config.yaml
beta2: 0.99
weight_decay: 0.15
schedule: "wsd"
batch_tokens: 262144
max_seq_len: 1024
max_steps: 3166
Each number is 128 + 32 x the weight over its row's rms, rounded and kept within 0 to 255. Layers, rows and columns count from 0. Numbers have three digits each. The size before them is the row's rms in percent of the matrix's.

# gate: layer 9 MLP gate, 1216x448, rms 0.0487, rows 596-609, columns 128-191
# up: layer 9 MLP up, 1216x448, rms 0.0489, rows 596-608, columns 128-191
# down: layer 9 MLP down (transposed), 1216x448, rms 0.0413, rows 596-608, columns 128-191
gate596 101:120130111177131130156157105127139136134096128098139139075091185130114139196170126101129132157109134185147157112085130154136105099149132121127109142101166141153125126144130136157116131101099100
up596 111:152102142144187133158189146103136092094092146149174089134104107153107122146120043099195154125122075123172128091133149117138073151108080132180100088084142145095160113129175110122058117113134087
down596 100:109133141114130138147091153124136160132139161159110059000117100156140133144229139139139143143110138134087115151110129141135080195060082118196102119124128154078127184105119134131113139113105134
gate597 094:094108147137160130149031130150124197119143139079150109093096179061067117091167198154042195121106145142092200085122126130146108094136136144171165146134165148137082193142136111121132073174135127
up597 095:089141081166113093124084148122097143156161084123137151117107132133148120145134075098086121044122140101126146121136078069194160114079149122155143215113129139129144096136095161138127140204102125
down597 097:060121082146124122160144122091142145072133197122132128168109112189106158104138095143157109115139093057148119085146105111140149137105161141122109118194106094127090117196107096172134129114190117
gate598 100:138114150102078119129197063142104114130062109139152125127118103153123106119144103129211092187065075118139091112105140105126249131147162145151147139117138128163164139107142136156149144118097183
up598 098:087144152116120179098081172124125123113118126119139087108131154142126143150172127196123145147157146157133077122148161173176080091159159165163121175124133178129077123069094128130165162143131130
down598 101:128057115169100140122147131065065143140181157107137106165106079101099099141133174151148176030070156154138130075112159106102119157114169162171103097145118136116103122055093179152132113164093098
gate599 099:096085144163130174183146079133042139097131127152160077117124120139120162114121143162146078064126142068144122116070055100134071070131133122197126074106124149070178171152132124115140115087112133
up599 102:154138152115073143156076086117077169167120187182144140148161097062081175140147147075121141152142112058123112123149101087183133177158089058124128123137093163143131128147090174118116096117094094
down599 105:105136162084123089116046103145170105173123078089194169062062135139193121152129137118144129165134101115154148187156103060136113213148175182122179140172134115179164103144104139144146122167151103
gate600 097:146132199147115163128132133111182161141096121106061200172056132068146167135120099110113117095106152172110182120159111114107105147085102132123112121187162144128131124111148170110111123136081111
up600 096:140123155140090117090161098090153122100132135095117102107163125111113143144147139170087134153114110129176133121113122085149071135166125142143103156172029106096116135109161144136119073150102148
down600 087:116135164113153120112135132145142127141154159141112155000139067158133166076192101190138134098122123142060084125113112126105131165144073136121111121095190144130153188127103119145142156153112125
gate601 093:086061063184107135156165170103143121122121140132091183185151120087139192077137094140193126060169170117182124169147115140070150106135128170097107120177124153117129072151147145123111163101074132
up601 100:103156171167086157179167173091193053092210144114122140128147132115121135145114163115179170118152126108166148109156111148093112087075069222119107099120153166122154126165144124138183127148152111
down601 103:141181126132091104131137090085110175131134167126086152175113134100096056108000112100168106161146136156123114095155104131110137137163042168149107109127137099181119119094143136180127113197152076
gate602 114:139155124168138147136068207071140066094098097174131094144102169158092151199138176147116122106033182160120119170107164130162107135078158113096127117079141110106148170136162194122123115158150132
up602 110:084121124158135162111112198100153097077107106128163114125133133148075143145094151153139141156079171139130125138118164124097078165043152172090157134072150123110108154158178190079126165115147129
down602 103:086109106152105151144148182172132116129075128153164147157170125117078133164165133126185094090111132143163081106124160152104122147096124132179085101119175185127128132176097145121091194094123156
gate603 106:093133150113092085083111123112151138128116108043107145129177113075132106168155165148195114157087059087186074098130158142131087087173175147122177171169146104130062128207128110134100095137121142
up603 103:102134147164148074126076139118089141135043146167128115153087115152136135116123109142133111129085170061120113157118196125126154118178080166134163152098106126105162180144088107109113073175146116
down603 103:090123074125094104123132124183111157135101122163133052066093093081145155151119097125096171093115157105079129116101146164103071145114120143128157131124165200089137118177139129088179128099107110
gate604 093:110162068084097164137136124123105124169154106111142143072148103102141169204175086133183163120122079157147127107146148052094182077053112123139130077108068149145148077139186146130160077143143079
up604 097:133108168082092140149110090139159093133107088158094165118096093095150131119090094122075104179197130127116131112112171085163105194139115080116122128115093122139120073163137103084113087127159155
down604 098:134084116214093131067113144122179106128138124192101145193157162130184140115036150134121106102162184182142136100098119120150093135142102102114144093179165174150141143188166097132160226143091195
gate605 096:132102125192170158161112100119107155127142073107078157131147172099112170122108058091189084082093120151097134173185124157144139192102146169180148070113128201144151054121135167130099121143119141
up605 098:091173144202095172104160117092250141141075172154150094150117100094139181137098128145146092118141148179195146213144131127115120094144112114133101126114099117168135158109059136142089144088173137
down605 099:147201121124090139105121150117161122073135176136131138087185094099149164063097119139114117091127121136110142085139153140142090192188158200118090051113129109143142113171142187119140099134075112
gate606 095:163075101157107139180099163104186217151119146139111129142126090107062134118178139172163136136158153168128095120203137114089159105162154097184077177153104201136136084166115100135129094127079151
up606 105:153149138105082113146138126195088153066091145078118118129152186128131057123128116160138102184144130128146107133133130093106060112208171162050135066142104092175109127128145090053090152091126111
down606 106:093161129126113083088178154111136112166151138069125149182163144085141097096129170118139083118151064170178115131140168118155187120133151152104133153094165083093103150095125132091122136094167117
gate607 105:165097146102098087173125130161110184113153125088088124126165114087146146095135123132139074090127145093141153131132103171096113124107145129067081171176105049110089153109095151159156115116098110
up607 102:110124143141134078152163149102100093158083147178097195123082135162157117134100151133093166098126148113172157143155176151126113143126063148075108067057140140057126174105147170128125070143164114
down607 103:128092097114146125126137116131082148089134125210120143066110079127127129161101170124200072109164134111185105165146111202124154119129128166089155153123144098121146152147182118160135125090106095
gate608 091:080145062110143123123151098103109137110171144099064164094123089128132200153201169091135127082084173156099126105144116121135140123117153100092114097119143119154140159158166165109115121140139168
up608 113:150106125124176132139140134131162135049165133122127145124108192071144112128146145156132124107166144153058113104179084069108112125062140147170093141123114095113165123127114164156135072120078177
down608 109:124128132152145149129145140094142182122196165137113122220091141121085149125063135127124161069137142158053132093131121110135158154093160120151077161090096121109113136196074116152155123131076186
gate609 097:098132102127123166102093126119087176152130142141146202143129094136156167110117127129113081141154191147162090121101134136154103172106116083166129165148097138121105075105137129152119124083124182